config.toml
n_layer = 25
d_model = 160
activation = "squared_relu"
norm_place = "pre"
qk_norm = true
bias = "all"
init_std_qkv = 0.0521
init_std_o = 0.0
init_std_up = 0.0521
lr = 0.00963
lr_head = 0.00955
warmup_steps = 0
batch_tokens = [65536, 131072, 262144, 524288]
seq_len = 512
steps = 2070
Each number is 128 + 32 x the weight over its row's rms, rounded and kept within 0 to 255. Layers, rows and columns count from 0. Numbers have three digits each. The size before them is the row's rms in percent of the matrix's.

# layer 14 attention output (transposed), 160x160, rms 0.102, rows 68-122, columns 0-79
097:166139124095132134145135102168111104086119090092105123140140115130159136111155148095104104065154129089097151116092109160110125093139142100164103177130146159131159088092093168071123069179127153110129105036124120141196158185068081140200104162
103:152132124114098112167109162125134124188171152141148145137104161122084180092132094160118181149069115146072070117190186138164107138083093118159137110153193132108139097138108172077110098123102151124072174157150107119185153137090178113092093117
101:065089128145155131114152117129178151138142123047128175150140157108059117109147081101084181156114107181129129133123146156124166089026088084146134145097138143126125166093138113112113125128123106142092192030123107174177196218157102173148157147
105:107109107097099220092198163151129161081130160136126156132123110092156190171143140133111200170130167163136121145131096147156151127063112175159163091138214176128089163112097152158122107149161132142120110173146122132099141094158139140127099157
109:084087103095143127119151089085103081132167085163116129106090093092114080160162090171131138124182138113172113193091136140146132130109135142116111085093210095140113092144168087136126123104130107140129186133109162106180098114083147126130151127
103:135175107104118134102179137136132099149148161162149149118149064196189119130154067166161063100103175095135139147196107156120170203187131130130116078106116136076090175146083134128055138092068116121152071121127112139099074109092153108197160115
099:152112086121138116143111100141140145141160144097170125147130104097117085180135109111118148196091116158147185118121139147197151144141146190133136140097098098177104129073128128131096170112151137159135129098104147142134119081135126096115168114
105:149091140080078162103139142185066135140167121111098113112113116109175095143131112125144160156179125103145144081096174116152097133106067146107164163112125128135116104117110129221112175167128125134161182157060082132124139133119110120130116110
101:139205099126111120156174099106153127130124098185147062110111110073113100126100077115134114169141152163117114095087124116135132120129178105111150210094097135091160151162089141138102105081119114175108065144057156146153149150090109126105116142
108:112140115117144120104148178162101121115143111136140150170162158137104181128155167094118165133089102167157144156121142173126134119097172170119106161172131136083111122099147094148107111138152137069086145082117134137173167137160072094190169120
094:188132137113117177161134189112136140172090105166119113162126159089129144213083071080153115134156183157096128108118128112082101126154136152114131091124080135140116179054116073124163143114145157158110139126137083171131152106180065164112131155
102:159070131132051068165143178092141126109136201173151087118141118069132109167110176159155143087118122096109089103134126112167130178169142171143114104125121111127089144181094049177128168137087129133087152180136111113134056107069121091181174090
102:127162111122102178162132174157155112116102132131127130134135133096115124146096141107157202108113119174086074101126165173011078053126134099116124195152151130179159188184146148123119145194132148150177118168181080167161145116128155103117112114
111:142133118110091139120128175178141142141104116087099104149090137060184138190091141077194122127133159164137107128166140087040139170151114107139151162194171074153113112150139124196103166165112110148090151127080115155156070095161159167103114134
095:090164096112195083137097095053112106100044086137127127087099103172117109153203103119152087133151093135150096156117142111147132135103162148109093091157162178109114125045113161157189103163095064120136140177132144057089167074160119140143150120
101:100185163075121095146131119082187083114099090155134120157156115067098169155133123131030101103118091125168158109067104124062141065158188149144113126112126098114109141121161120099120150114137186073150114059178096097167147148125063181170100135
111:046084196145093093126160122175119084119154065132146148080108150162114163085123151089137136099155138156157131084145124117196169079118165172058102139105078141111148127201098163110136120172156114132118134134128151123193143112115148074123084108
109:124137129136121103174111158140149113164083166154167083157136161104134141151107143201118098118155117144138078149131172147130092100136169115094098066154085135122087210137196088116144140142109161101167064165152107114092101088145172131201104141
101:133058099160141090133153127141159149162219166127146137100101135135134027198113118150146151148140106167051118136121091105126129097159119099080119138124156129173118158141182109176083182124119195095093108112134169107119114107129117113069107088
102:144124106141116094066092168102179199134118129151129115114100125123083138143129123070054163127163064156116092108226089056135146152102127085123103156152110119132100169087141101105131159138096126189105141104136213153158177124109203181101078142
101:110116162129135095154086124135192200137112153157149104101072146121169140187187116116122104107123129121129147129129132098113128126107158137128145149161156072080114122123123100109121105110207149167178137135102162125106071117155093084109214094
102:196126128185132154118098152176094117109096124159118142047121083151103185074132114114137198107160084125124115109184127127114101176150049164129060186081130127117134131189104137143113119124138143132124091120114116155044135159098127108092116158
107:107101232179172076146165198102114154145159166118193106101127138118130100060021132135147143126029122104098119144107159130096129119108120130127166140163107152108160117096115179122134155182175197154126121141094115146142146067120074143153095129
102:158174097155157104142113162140069165153126162122098159198055112105163111146104171146064125121159183139141168146095125126125126188125136141139069167164146112065081129124125102120142099162131119121149109132113182120128123137133149127138135155
106:163071183117129125058147096126133105149184167143164136108104147157165103082114123131108156133131110097118128092133178144117119092136110128090150134157112207145177089139103130150131081176165156115130071111118108221144160124165171161122090140
113:109156201110197152129130016107146143099064165132127137146137100135071156125098162117156119130126140113090137098141099154104092076155117143186102107078141088109116159048106159110122077101139169042138089135139149121143137081108105206152140131
092:171120120117110124082183130141178132144167083129182136146167102098147134137069147144123127074108120128162174111125114127134155090149164122164154113179100077069134139153098127181151157117113107094131129101182064109145062108137156173065146080
109:127120127214091121152079116125145097144149143176069119134120110095119143110113128127073104121183214068114121134149162154165036097124168097144178176148088164152107142168115130085107098122125119142136117199140159186148158072133087123100074133
098:137158152146125168104114159122193126101163121096116129087214111146160089111205159164144168209194178066149119215126146131064129116118100117106156104115163106151091148090126082130203100134133140135175207118106169114112154077169165126144118141
101:152140112129159134140250125104119113182110160066151160157117097090141110108094162159112095088152122128106196087122086089113107116139129140143161112177113146128121122131153109150111066071130155111155074146099095128161131152186108125145163129
106:143089102120045188131166157101075108144130129060133104130167120129169165132170177143156122122136103139153092127097104122162116125127090164106104176120182136117100109099161128113114181138081117116094159115150132099134158144140107099189192097
113:121148149147157145099063140163077154110131099140101119109156075027121102144167161151192102187157143216146095118148107068192093137112131100034136107172133105141080127077158113132122095105134156168109129089133132127113142119104178090086125116
104:117108188116100118129150185171136113110134167144124170143104108084081114159145123166119135087146159183120153114103185184170166095100112126083121155156104147123129141141126167190134118187164186108144139072149096171141160167130125142161106114
112:068177110125083097141170130126126056140126146171185120090109122144117161122191145129166129175109151124144087115126126137124148108137165159159141111156118111111104176062143146117133135113127194083113185044163108145127044166133117132094136128
110:083158144099123178115136167161128123136167105105142116065151166112054145150176129104128201194089109170127127104154176168099081158152110075124134101204185164106117099172096173137166099090129086180103104147140131124154116155139138165142152152
103:160167099108115147162175095095127105079175110159118145102094116108120098134130156132128083156081104120156120150101101165126118071126132137140119161126123127164163161106048188104092139105169085127066134152123109166124135137139154141192135147
110:137126136147169145063179167131158099117155128171133103119119112111172071175100157159185150075178089119157139127117154137125124106103148117145149082113126137126101145126171155149158113127147161059085103135082109123108137105039177109135112058
108:143142132127148111181097103079153120167110152062067160085150145156097177125133181141160082144111170186155115139126091106100132115111087103129089075141207141164076100144163054133144128125134088122114113134111160144042156078139100160187152104
106:119118095092115129153154146117171123118108103107085131115133079122160151139166143125038094126051168151170141069180042082153082107163131153082179121164078176152150117120182083158109106147098102134184093112134117175098156096143072134154072121
114:149094097103100101095128131101120162168085115134135186119156107179139198178123214136140101137123144163170129137161125121160130111119126132166100126144079129093109121168103155139120129074138077152160108143075091155095175135164165172118123124
103:055137072094070127109177121126098097108087099054163091120099113072156143125122121145134133124108108105101152148104136183134128133152093107146175120065089070136125136112123154132080133066135095096131136119128081163095143066161103123174186122
100:132053129104159088144158153141092123167124157154148069195116071168131143175121045155115109166126096108149138079135150115100136132148122155101116111135157104191125148139147110164189128110126115129118146153147150155118128102074107136060122124
115:105115129159103143126082138086183144117098052181117098106121175099110137078160085135115165085120141137156099118185190124144203125115187140143096084104103072176159154163154105105157111106130158093093159084149089176135113099132204108114106157
103:111154179162066137179148121144114130147132086150132123191139125167143094146061146128181091137107074146109089083105149131143113101074164138162117100108175077110117145171096139144162100173117136180136124143086100115093139136126151173176177148
105:120128120168114053119062112128058116144165173084186096110125130106108101168093141117157133108063169138130133142105079132174127106074171110188063102166154110113146121080142132121099083104135130195149147161126118121106108112125095124103157178
113:115122104072114112206084163150113151121093132123176119124146103155119126157099156122090094109126104127151088114140123132072182100181173119100107114171148117112179099107167138117104132125136105174119165149132090170087098115104106110135175146
104:098083092110113097163102132151144110140152078108129128112148110062196094046136165137132103138145087134182080100147106092142184116075135125078139104140125141104082204114125175103193138118133107191077064132116116137113142108140110167074109082
103:188149149163151126153138125190150105122104176096132096119126122146101154181150178114133119107163123074185128149112095126085121111135174149111150119116112197090075132118128147087116172142179151111219054145082164114141138106140181121137103095
102:104133125142204142133171134153133126118191125125182149200138081087135131126147103154173151099143092168073103190148151157175109154134129158166141099092113127126135180108155120118173142171045114097127144100142084151086098108129163145129109096
099:158150123108096104145190155181070086124055124109139137098178119153116124148165151160103138155138128146111120120067122139134127165125177108091088205122170122161138166100101083110108125155142104140112074078173121038133147134115162113141102100
117:109142120153139135128106146086105168094158080158158133207098130117080168111171116111064150151122108201123119144070154102097115087104162113146045197132116120099130116148186158121173152120136131125115183126149093117149121155087082129069061111
110:118102147106190147109134158094136146155133133081153092114136171079117127142097138173105069154133132124123165134156101109110151160165148117152133137143159091148152104090144122080117131118050205150114103067137138142115059098142167148120093126
105:128098107074146087110129138122087123174130144119146217096119129185101109087110099111161108163116097123100179124148117140181127116123067164138102135079083117139139172101114085099124134124100156091110141133154123103143125127090118070084234075
108:181093160159108068087134135113092137155069093132115144111102130172129128140087142066100168110198094163153106102094161084142162170093121095140126130130102074178160059131123060157169105135134181153131194153089145221125086119141131151154128103
106:125097134160103143151147115116196105171062121084092088119188134196165094084113141184120097107147065128127123096100159111071125158123176107197108184165063089096109131177099173111138125137124139121130061123151090145122068150076114116132136127
# layer 14 attention value, 160x160, rms 0.12, rows 69-122, columns 0-79
100:151127070121139123130123179184069135131136145070111102104202140136167073160124098087117154065115100145102221114110088153141087145152194099156089168137143126116098151129117142160148195119157144157094121083095146055075095173065094081103113136
104:151131162095128116068123207148159059137123170124182141110134136122157123141079106125117146070118098094135175048090132135122069127077076139148135130136097115151139208144109161185084131078137080121176131124148100139147117072147184099081137102
104:088151189151106169112174157093141113084191118116217106108097156121159110103177128090085138091131135161150101137106126126151149149152104041167136147046094143087139165155174142179138146106148107125147145096116128158171082156137143133140087135
099:137143225066123068134157188106079112115162125083132120193118145190205158112108128119135134193163117114076087172161098134215114104122123144103162179142127158122196150129072156147106100170121130108141074129131109158143143142121128144129084168
107:120135079095186152167136151095108126088140107146140188124117116093141163154095161111090171108093153132129161165102141097136152095142148101072129101128122169193161074101123071119113112173154143127165131124141124143182107119108058097132129150
096:171200132110146175185117164115145056139145119118111157116169145126123125126145101171157158104114148054106107112087121177153085157158170132151136120154164115089131151087145181116127164145140081122137079105155168073102159167143173105136122123
103:113129139103138163130078164122137090096147131119164127134147123142110094098255117170085167140117153150143115111063067099177113183174128105158138109186175109125173086140159158136131116132131099165086083113154103078166180191181155157156145140
098:058124151108143152139094078114136121160103147104122082150115157112099152118129142151153184128111106175126073134104090107103152143098167173078076055083162126182078124175114199068100170119177124116115153176146096129119076088104197087156066121
104:105195145140136139173113115173115109100129114177079076114155128134124147120117094149114130077164128111126103060127142087152170104117134109148146104118048149107136180139193128172091160102103180132235152153158131152164206116148140143163087104
090:075150128125140130133151090174205183107109101105077137102137138123088135163104061105128184081155105104183140151098093138160181156105104167081185163116162117129143085158105117146147082101146121135115132101103165163117160125127105081120179165
102:169159159136132133155100052140099117128127138126101130141114082126122111105111125172120119139123111175193144145092136151151134129141122103181172086103151137132124059107138113102144142139200100123173123133096091108177141133082090129152075134
101:157063133170133147154150186139205122166164112089044085167073093115115143141131079164047110109104104136134083087150087096107166113137130107075146129096086146126123081129109060118129142110175096124126159080105076087180181169113177107132156088
107:117174140153101063167149154189147116134151139147083115116105115075132138099147121155116113166095180124170090138108134193174107119122131127168120100173125098127183033143106169133111138122161160137141077092111127129132195145093092108102124097
097:154111109183083132124097110083098184109166141164109145121151158132156135129081097055117070113167111150130070124128127135175145162138107144103137108140116147206132174178119107132081112134147184084110125181101152200172127211178086170088060142
103:093175111134095124153153150110176128129156151059136193088129111163067125093086073210121134120125172128153175131142148114108133136097065124160172101089123117145119151097111110128156116127122102076112152160138085144073108115106156158095153195
108:130109122073147184147112120091137130115109094116128161125104100084094127138130116129131125163134058080119115060124173084122141078084111131137128118102098119090116127131160155115158128119110138148137135119125163093049064117158098149158113099
107:128117062086120136198089092145187116143174165092114104129190096171122166138105095115137097117116089149156130133074066132101133167069107122163152145169124109144127089106116103142153142158153177136156157094092174132152107117095150173094133132
103:178163138102162153191135129086136125146098121132103133149104099184122138061134106113180160098089137136141098116143115142117102175105156149088132094154147158065231131186078128086116195078130110120156115046131144070187167094129140113106122092
097:140156147150077087082058104146093147146098130126106162134149159108122129070118113131138140155036147127101157107102115120101092095134141116132168063118113144134125131135156169195140162121128112131153176085097123114090110150145091175123166146
097:172188155126128160156082095138163112130103133117136171118115124083162108132085169106145145092181119121129111147174142153091121101091119112186115126215127111102155043135175189157122139155164109084107143149165167159139201088139096101139135180
098:145100102108107133166134096127126151140104120140150173122147110133080123172153201089081077112100074129055168153152133136090198073174161078090092132129121106114135079112096154127117120107149164170142210193143089117145118122187167083181141081
102:149090139092160172089129148186085086123098100118173107155069124126072126153128127131151150133102128166108105078134115106079150144153149107096154180120133082047138188087135120095157194134163145123089111077178142115149119105107125150150194121
097:134133064122129093109121122133117103108102142161159132136150137122090166179148171041196151097181141129218098161146147166142167084078075142114103095164156090149142105101155170159132101063137169204104115181064112121136134148106128164133141130
101:134081144116139213149194137161120123147121111136127106145107180153071090090145159108116155112091170146140135165081141110083112103164126151131122185169087042117070182199121163109113133113107092101130194133111126131142113105154068131168161126
112:109082143151100157131160166115149132134144127119071146120169139153125096087126153090106141154113100121170130129117148115068095154143123176110159185098152104161082134130124069151152136107070170039119133151170099125119081163130144060150168147
090:132122126132150110105091165119149109106161150163138112110107134140089117044159145122123180122113093142141104138136140101165190118167148179167128090088093113155076085075139154086109115116126149156157123116085195069133196144103074081178118195
103:154102108170173108117159088169088091073126117146116145159145128113085123145139097082125146150144146217128164128116128074138126064142165090172166153155130117137131130059125158124158146143084058165171119075167145145112089126162174134082142108
100:104074135079090137200134095155153157148119119135139121153127060172030126121126153137089122169128119119111160123096122095068127096171072110139144146191188119099126129132159158108181109122123113155126133149143119105078099174133119147135177163
100:120116153092089159061119095191129110089124155136067147122176067112083127173134111139134126136103167114158151127107157091121198126085084170130107143177125180162146136149174117170100108101081135110113135097066121093080136139135096117146163129
105:136146111152104156160142162125196115156104167152153120128094106098081115166154154089147126133153174149151114107129079148144116122126136150142135170172173187087126092052126106205100164114152139109105140152161129094077126155168167138107098147
112:104105103092103106162103141109183116163109194172162174138131111091110173133119154081149136135168123097100153182147130133124132105122145111105113173157154100142108136164159102131116122201107185144136124098071206133153076071115119101134190148
107:139108170100156110064095099059168117128075125145188121137100129136137186148166135093140184153096071104091134109141136162136188104130121133172161089103142191133096096156166124108161123163134096131083189164200128082159157107139065073110137142
113:073120102159142124116154097130092178131144115104122166159138108175141131064140092140096120109115104189161133036123129199125128130110100091062104108147136073130099132158120035121154150165174142104101156145139160089121096143125099164118161168
111:128148115131112111122080113153141111105148116115085126128058086159108095098067109099105085180193098158155136092121108094076191106145102141150141145105128100124159121105132157160169122138091180113141143089170122149104082118149091168088140150
106:177131155118132174119145110140092113109162127136151118136126133150103084091172051096086152045125083115134150149113134133121162205146112038162177121100113099119110110134075154131094118110178087098169088100098114115142084113166087094134149125
106:098169189127123121143152148170151098143100079127167182105102109164146084116103071105088148097099136090098140150102147102087108076182118169128126163176083106140133115177127171120146169145120164075115122168169151110185137117113134163207137111
107:130118123118138083115078172128088171124154153129097115141101153154151181134142146146143142211097086111105164177096053161090200132158135120150105121104141144107155143150078161143114150100149143165106141127121104152125083157157177079160134127
110:173109130128190140150094079096125120155149184117125102156148117092116110142126182125168137111128145095165107102157165149095182175123101132130116149156149100192134177130085155094122215104140099102095150118146129145163140102140139084118116116
115:156149166172108154113070176129073138127109076099142156152104145114132097128194081116133104197069167157088117109142168125151137151150180149097104110088157158076119188131107177154153156150107127146112114123099118123136071082134167169066122128
103:134178113112152139124122097146152150064123145118111137113112156170191095088077109148085160151167145163184146125127129116176140129086076153202130195153160167125089092149121196146171126149109110117078110168137130071083108149086132095113103178
104:149129071144147061130146156109142112145156118154102122144160103105156147134097050090165150153135117122086060182103085141116057097071107145176075103168115174154168093121152095095133175181154141102217152104129146121118116165106069155080102129
117:106048157141149154149116061150136158089095091130096071197143129116194092146109114109072089096118140166195140112153103152146082096137135140120115133157119175144140099149046100125117140127122103121163129212128125178123131113123186154110148093
103:127153141129144184112119133185129104100135043100149165205141151139159159102175103145100147108091143139099137125107080074128149074111200161140133101146104129069136088104162091061146126158123138146136124116099093148061151111131171078097176117
104:098151161157120146107108171170117106098089102106126155175111181121144128048115135096126159149164159138121156110155118171120102185087074092090164112135149164097184114122144140106122157136106125090137153050143150160175166165125096151154151149
111:151158137117212157179167122160100085122173110101142106130146139149187106049123116114184096155097060165140148188120096146133107192096124112115128087082203132064114159155162146162109140104079115125079092139089146099164116143133153114111160130
108:201103130139122126163134143141166185117099103118149138094104112112095104151125143114089122164116078164117092173094100114098108125156121079134112158113137106128116168138089121110157119118117145128045165124091163160131110089117143182111098109
107:132131071129094107143090153096125130147097147137131195146052159150137097101135154124155173101113183143113113153117125102209156139114132133118164120096131086165178151144071118138148142080090097128095068136141122142076149144131135166191160186
103:132120138134086152164199109128124080076134146116143155108107122150133131163105115172115109094112109124166146136050118117164104139144095059140090088069128145150138111100102063140152082141143131111152158159112151120073120085108045093165132107
102:111139055117107142124128100124180155118094139098147156131155127042124155132101089097166101117160049128112171139127112128118185172068108135105119100116083115088076140115133123126132152104172140097077143100134127143095074129068096171160095153
115:087115092113108086086136085180100135169172157170100078157102143113205159129099062092092102149176107112081157117090135156120121117197108089068102047178114203131153121058129135140076117163112127131116101121139127105084133079117129117056110146
112:125102125145101103134169126119116123059092145156175134044137162093136159148132110043119114158126123110159119124153071113098153140142072102153085113082114131106115111141155150170156114147146159185151143117104174163164090117121112148129143195
106:156120110103114084125161254109117114146139142147069103107177129173196109171101120102110176125076167108156138075112103122106074090155093121102190112156087146118056130110212150119152126120102145092207152112104091131160093103125173134081072145
111:147172142118078132126070140116085116060087077137146148109138076108137149061123103185143135144091163108154055182168148197177098108127133114169131149170156135089128122120122129139112083161119127126155089157128100077199129095105123100121078169
103:154165086137149140138063102067182109120152092123084125173140130076141100141104081139154125108085146148096133146140035088122090130218203151131125140097149121093122149126081096091157185145137142144094121111099134073105197128129137139179188113
# layer 14 attention query, 160x160, rms 0.111, rows 96-127, columns 0-79
086:145152127141084151140174177097150104097136117130103115123109142098173153115140116144156130174120139131106151136136132152129075248180122016111112146120133099124144134087110081076134172075143140143085116118122095135084172111096125148091106105
092:074123092134147114121178178165123139117132086173110107140144094168070103054125108107136137111125145142118144142159143137166074167141081105098121141148155156123107149159104063162123183155104130169115123137103101196157104117119096148181128171
096:128118128086107170109116169127100120103165122116082127206220099136159119100141179148075165130124137131135126114183097068121178155155114095184156090129136103115072129145092106111107130192110098173152153116163117110195126113128159148115117107
088:119142145077158134096162146185154146145086138074134122104138109040081102096153093107135182159074173165156092174150088122167061155061141111128091152152139134121090113066127135055133206119096136082148134092133150098182183214138169128098151181
096:133167131077121127168121129097108149154137153101131144104126119163145117099117137127189165144170086066129163108121165183142071108179141056089093158116128165163135135139147140091196132139149159140108123143149164132114141125109138126157160169
089:129143083133118161144079103120074089128170077145144113143215136107110118165108123137095112149182158125081099109116141124124172161121172142160085110141120141123155150101122102085079080163099122132117149151077093143088097128147134155173120175
107:110162104031102109146104132177120150148153168149164096183093141105101082112144103132170135125114113130151134189131119103170113167156162078085136115104192153146101122110140117061101128103157132169082145101157158105095186108141133164124137175
091:167163096097127167126196158142075105135143059086175108048133158122128147138140072108111118204133128138152124108112089122148113170082101128118086125096143107178123187091159130119155113158139111180133149203086100085073108166159147137179119150
104:129129105164125149150111116111064093144158115136127152081092126153158138127128080129173155159131160116114089130090164131189085157088064102091107166132185067194121123116111098121116114117120144117120142109110171192105110158110073116123110106
102:184145157153127115155134120168120076099161108138165120115186190111130108024133096118114104160171159110112127137139122145108160079131123107146114160130126176098127158122107129146117093122195130116182153096080081115191117163102052151201084197
100:146117141134120140079123129139131126143128099111138125172163087157179130125081155139090084102219178101130096068096118109118133124084182097179130084136100144107106132107157140125133116165109138145109156089100063128107115113129106147140092090
087:131122135118068135151144133164175155205133143172164163162141131186129126149130116099144146177065099121159112111208142107192117102082117147136110147189209127144119086155131126103108125177202166079104152199110151162118153106119108112087137129
096:139188157118146139160145195073097098121203120150143077149113141164057162087104091165146140128130141135203130100145145147100148162183114107207115134133209129107140164120181149116082137114158128114160163055126102116103150153112063172149100109
106:137105126100161163181175133119072135108181077129111141102137160099172121122127076080160149072134136176215099167093176158180159086076116165211119133091091148102160197107146098173153138173124141142119135150096074121187089124112125110150130111
106:175089153128210067110137088081108171147148164067094147085093181193121120097139129075149064125139155108173151133091098101069170114124118180099135161113091138161180165162130124162104166105081133157117149169097099078091134126100131099158152116
105:198148149109048186125142091122149147155046130112130078138120133145150120197130170133123111078129089116140162052123111131129122189132103149135130136117125076153137136148135113079152116116113123137116078147147091136072107115159158083054148143
097:119153205141138135115102108114113064093122102159147121060168114076193149121123171109105134143149158108104169140138109123089187109088127223141165069141146118128136172108141096204146122096130147137151108108160111109193147122148144110112107180
101:082151129105138143159137140119170111131059089112140169088132132116201064135067128136121135154122092109143125086185154114202050125165094099121159168130157088138119084104154077105101165165151138189096126128142115140117208095107085100096105122
111:170125133111126124115130123126137147103087120100178162044144101187130177105082107145138148134112141134135159131094126080112120120112157134139114177145154109120126151167111133120094085114089145134134101174114166172089141137174156177170063157
107:105146147150145100192117176140093077109113125147150196153134112114102114139120167091132153179099127100169102183135163164079159081123149156159091103147154113118174137146117162109162170126100092090150145136150167087181133131123112119196128163
114:166145101097131135142063085119130120137093203131157134100113193154080129086080075100108167149130074084102160158115137139158089052151088124085110154149133188061132120113105146049142146134132117076145133095146191145125167101097139139091138103
099:090114155102147107130119108143122096134121165133137108067103159126155151210107132119150090106135118067156092103102129112122125093113159150202125215120088111183135150157142118171134112108226095137153084161100162095171143098087096112138108096
104:147092118119169204158115081096166107163152119114111142148105090146168132155084181167128110141174162132155125132145138088159084206061180158132129121112159106188169140088139018107128120161099153182124174126132117125094097122109140134122079163
101:137128169148139117132154150070152142120209073111089093133122132127138145086156123155084132166159109158122111134185114185074155129172217097174186125150136164047135122104158183130119158120170066112136154128138079133093114159081101195166108117
107:144107135119119060122132195173098160127127136172128173109144153144092130153127090130153184170103097084112084077118114139124165118112134171147123116151099089156146120099155189161127095176135115075127122079106161121129034153110126145177112120
097:150196134133152156103112108111067125118114126095149121119171184147074115093126080129116158140115110165130146140144138147060111125136125085113157091146181115124176119121114154165125076075163200126098124120191138172148115115104119159077129144
117:144101098140112083180173117168135159163188162144102190151161141109138201170185131123171077116142127108169134181151025141177116131101093108080166094138114173177117095140117089155131098150083087197193057161115127144114135112115094142095141099
109:147159094090131092132133122138150125104100168159088142180121145128121137139073098109116099129082108059147152113066138170140168167165162133125154110047106119056101128089122149118156123098107124126139115141164182100151114098091121158073120091
115:101102098101076135157131166121106156145091135123181142130172087121130078127144102119111120132153132152074124197091165154101115103138145080135147092143130112155114095110169169099148147062086100126109166158073126119162096143070173163122159129
111:185068081083091092113110153058140172118136158084134132139117104122175119121107139146133154132112124135131119106115132133123084101114140155144174132117105134117133175161126144151095215169089107148116134098134130116153125115131157100128143096
119:081106091138178123110056099090136161163166162169146103131167161128096155163126118110081123120120114103118141149138192101102127135103130124108037158124154098112141109132092188112174130125088151126127168123151129169193165125101165136107077139
109:147153116182165132188142117142209121169147146159107129126123091141084134132140115188143084138136117117117105169104138096159200099115135146123068142103092082104164073199145122135159117144074088125156173201050144106104121139139163119120107121
# layer 14 attention key, 160x160, rms 0.11, rows 96-127, columns 0-79
084:070134064042120160147133137132148095213168045149131141126158132120143179126164087063129150169135111167057118171103124121149084197182162106089103173131181112154188125125135119106123085157151207178177125139183103096120077146168116122119092142
085:123141069097121111178115103168117136122120142206121103173165147067108120054111109158110125112176110171142110170133188139181050169115138106107112083129128134193147135135072147131098108138139138169132121158119126165145077162160168146112128115
085:164082126216081084079104154136096097096112156089085152119163126132131100102128128137058090117155149082108151064112118099114168141104117153198140071098141086060113157152149145103144090112117143156088145093093093122175098139187137168140203128
084:075098051130141120111137150062107129106130107160148112118149137131146086125111151197136156138130134137136089116155099158137087129072115082088058128143183178197189162145099054088093157127091135089121131087127142126130180083107109141173139154
102:102115099079138122142125138138122114186180150106111102132188124133183135105069119121142117165191085095119133174151130111164082173147110098108136118102154090136092088097133101068161056176191131135107062176141107131092090136132091185119115147
079:153111143162133105155128142137096138110088116123084114127186142151140093152157117085130079105113130085136132193093082131079179158133150178168098149112115121136090085159129069134179129157112094156090123214120121167189157183120105154139119092
093:095137069115122162171136182092152124124128120140118110140099093132116165103098126170147099177122054135112156165124170123162109151153074109072110088146161087207141117130134138082105109123104150117123147167146095126067092160131077146140123198
073:103094165147142109147162194078146171114139129110115138134084091124073093100160116131171143158071126109155150094116177116122171152137133137100080110098164121132081152130131130131149084161124092099127164174108117128110202184142077164120138163
087:159169070107110112212159129109168117170174146120117089124072156127162125123102115102165118136155130147109097137100158164175087170131121042083082101111109101194135108103111099107092129101137154124136146160138145135122112172118103160101120153
098:133112191190177120091123087115068126110140125138145153150154140202159130164113125176128100078115178169132170104138148126104178205135119143102130195084155159131166161137095117142147177143101137104176157153072157093160193087081190095152082121
079:175098163138150099142098089126144102091143121119065119146138106165152094139150204128118132091135216129127062137190113100120182150079118109151158172147120150133132130114130142185178146146142132165134163123121098108148146130105139116192149069
091:109141062108145094107134148120118089131097085169109075133117141150118159183092195143137155162147100158059122166122145118074134170124092129102108088139148093196076055081101125085109146152172140104152142128135127196066157161140156110125113176
090:176157179158160114148177121114094128144107134076119130158078102157088100179093118143135154112099147166151192146157140119068176175160141195188147092145077098087122159086147156124121213124114122073140158125092154067114112190125171115137117167
098:152087143161111143079156148122143159080106128137141160119108176139112131110128101103119119097100168121152065122135099119176120121111129089196140165090114137113175165150116130149125140105105151149087102145126102112212072072109132119124186098
112:149122133124139095113123111123161139121129215063136141125175126124113085150126144072094124100163207088119125113088100135096154109134138084170208234106108101136134173151101152189153066145110192162071157126115114125101109107155175123123135148
088:182131096130131173111127160057185068089104120112109156096151140084151112122105081100123118142168072198110156127148133101137152144162104155140129061072132103110085138097138097075126148067133162091112186094126142153079114115206068122057112185
082:112150155177108097100118073127115139139166112138063172110100153080135106142091106113098129172167137135150106142148086174122140090086151143126102120075170116111124120108144116128146049076196090135106139156155134137076188125130139086136116098
118:118082151090115161099111103127068113108150128067100133148135152111139138108160145111127171120085157129100177112086128096144091082076110088095097093146177142099119125146076113138139106130103174098119175101118208164182141116181141133102195168
102:142122164097095147105102097065131113104144162163145142089145117132134118128084091130111117101155007149210113081115087077142110114097102100160113130113104151076143143112144078084145101118101093173149169192109165127132083172144182166196089160
102:120194143214112142126125165157132138160134107158113107147083118148114108166145116136152108180151146174173110089135174087108153161154168177115126123127137092111163160124150102167141217173136135111140133152141132129099067123082105054192097124
105:116103116137196171169141151109076106111179123108143111141144134163104173116147132143118172123130140097085146212153046165103147076115121111137099162106144177131107108123087145107108105114123182114154108070117131076127218169129137187125129108
115:188112116163136165134152108113177096131179117157143114065098126133091127144113092155106199122125086139155070100133185122160144194160159147132105160112139101088140133159154095117149127142076133102136112138103113127143069104074073148116066150
108:121138156114131150151133095123102129127121179104104070081148156108146129047104097149125112168126146128086189072171119184126073135136066115118049115165145116120144175097136124164098169122166113122151152156170116123143123140154149114120149133
103:206130023155152096106142133139173095169111093124158131134115124159085108147158135178091058114169102117168110124170187071135101137174176161150120092095105169122129109096102109179092180142101085142138125183130118105192111116155148136144116163
124:166160100181117161099192178161120156146140129145127116175143117194119092108137145116148148119110066140136122129114171103123160156113120160085143111115063162136162142137177154184133122166169176099151092110117145086152074132153113077127116104
112:143116210095126151113112166052127145187150136136165204107109146101138144159161138135167168083136139037137108139191152143130136172161137135103119157121164119165125058114123123160118121146113133151081137156183089144080082188114153122113092125
105:145128087120111118101106099172144106187162113109117212116129134127152161169116167084142125090076210129177139165104057161135162122131169127105124140118102111178151055101123117071160126163099085192147112079123162136070136187172162170131097122
105:081095127100183150151066162076180106116102117107079109115121188199115121148091095170182124131073088083106152164111101171106103134061148162148123111175099107128116080120134147193107099144122084109072067133143121159109157085109077155107123076
112:155161177131108083120211142168169115188156136084128120208133159126201145141112139114135113139159130151105106121132083153157088129152145120085145184093095164132127053135128197102078197138122158111134143129168122149159101097094093135173132103
117:142128118113094096122078164124172082170138100105086126119140130161144097144108203216147156114111126139160104133132177128158125096155179152201159168157068133126106166131168141130114129114089112113152155099085099081083125110140058172152142093
123:130111184153177150120154128161243142127089123129106137132183124089167108143105055063130142171069208072113136109137172153098134132162077122143134139107145161110131132152144139136167152125188084129111137149147095105156141152127086141070177133
114:108117147112062152132117158117173110173092194154101168109043126065078103171052118176152117099081137141134067117147142091145077133150173173157133124112083091124137116141129130135208131077090170178099101087120092075154098121087092107124127067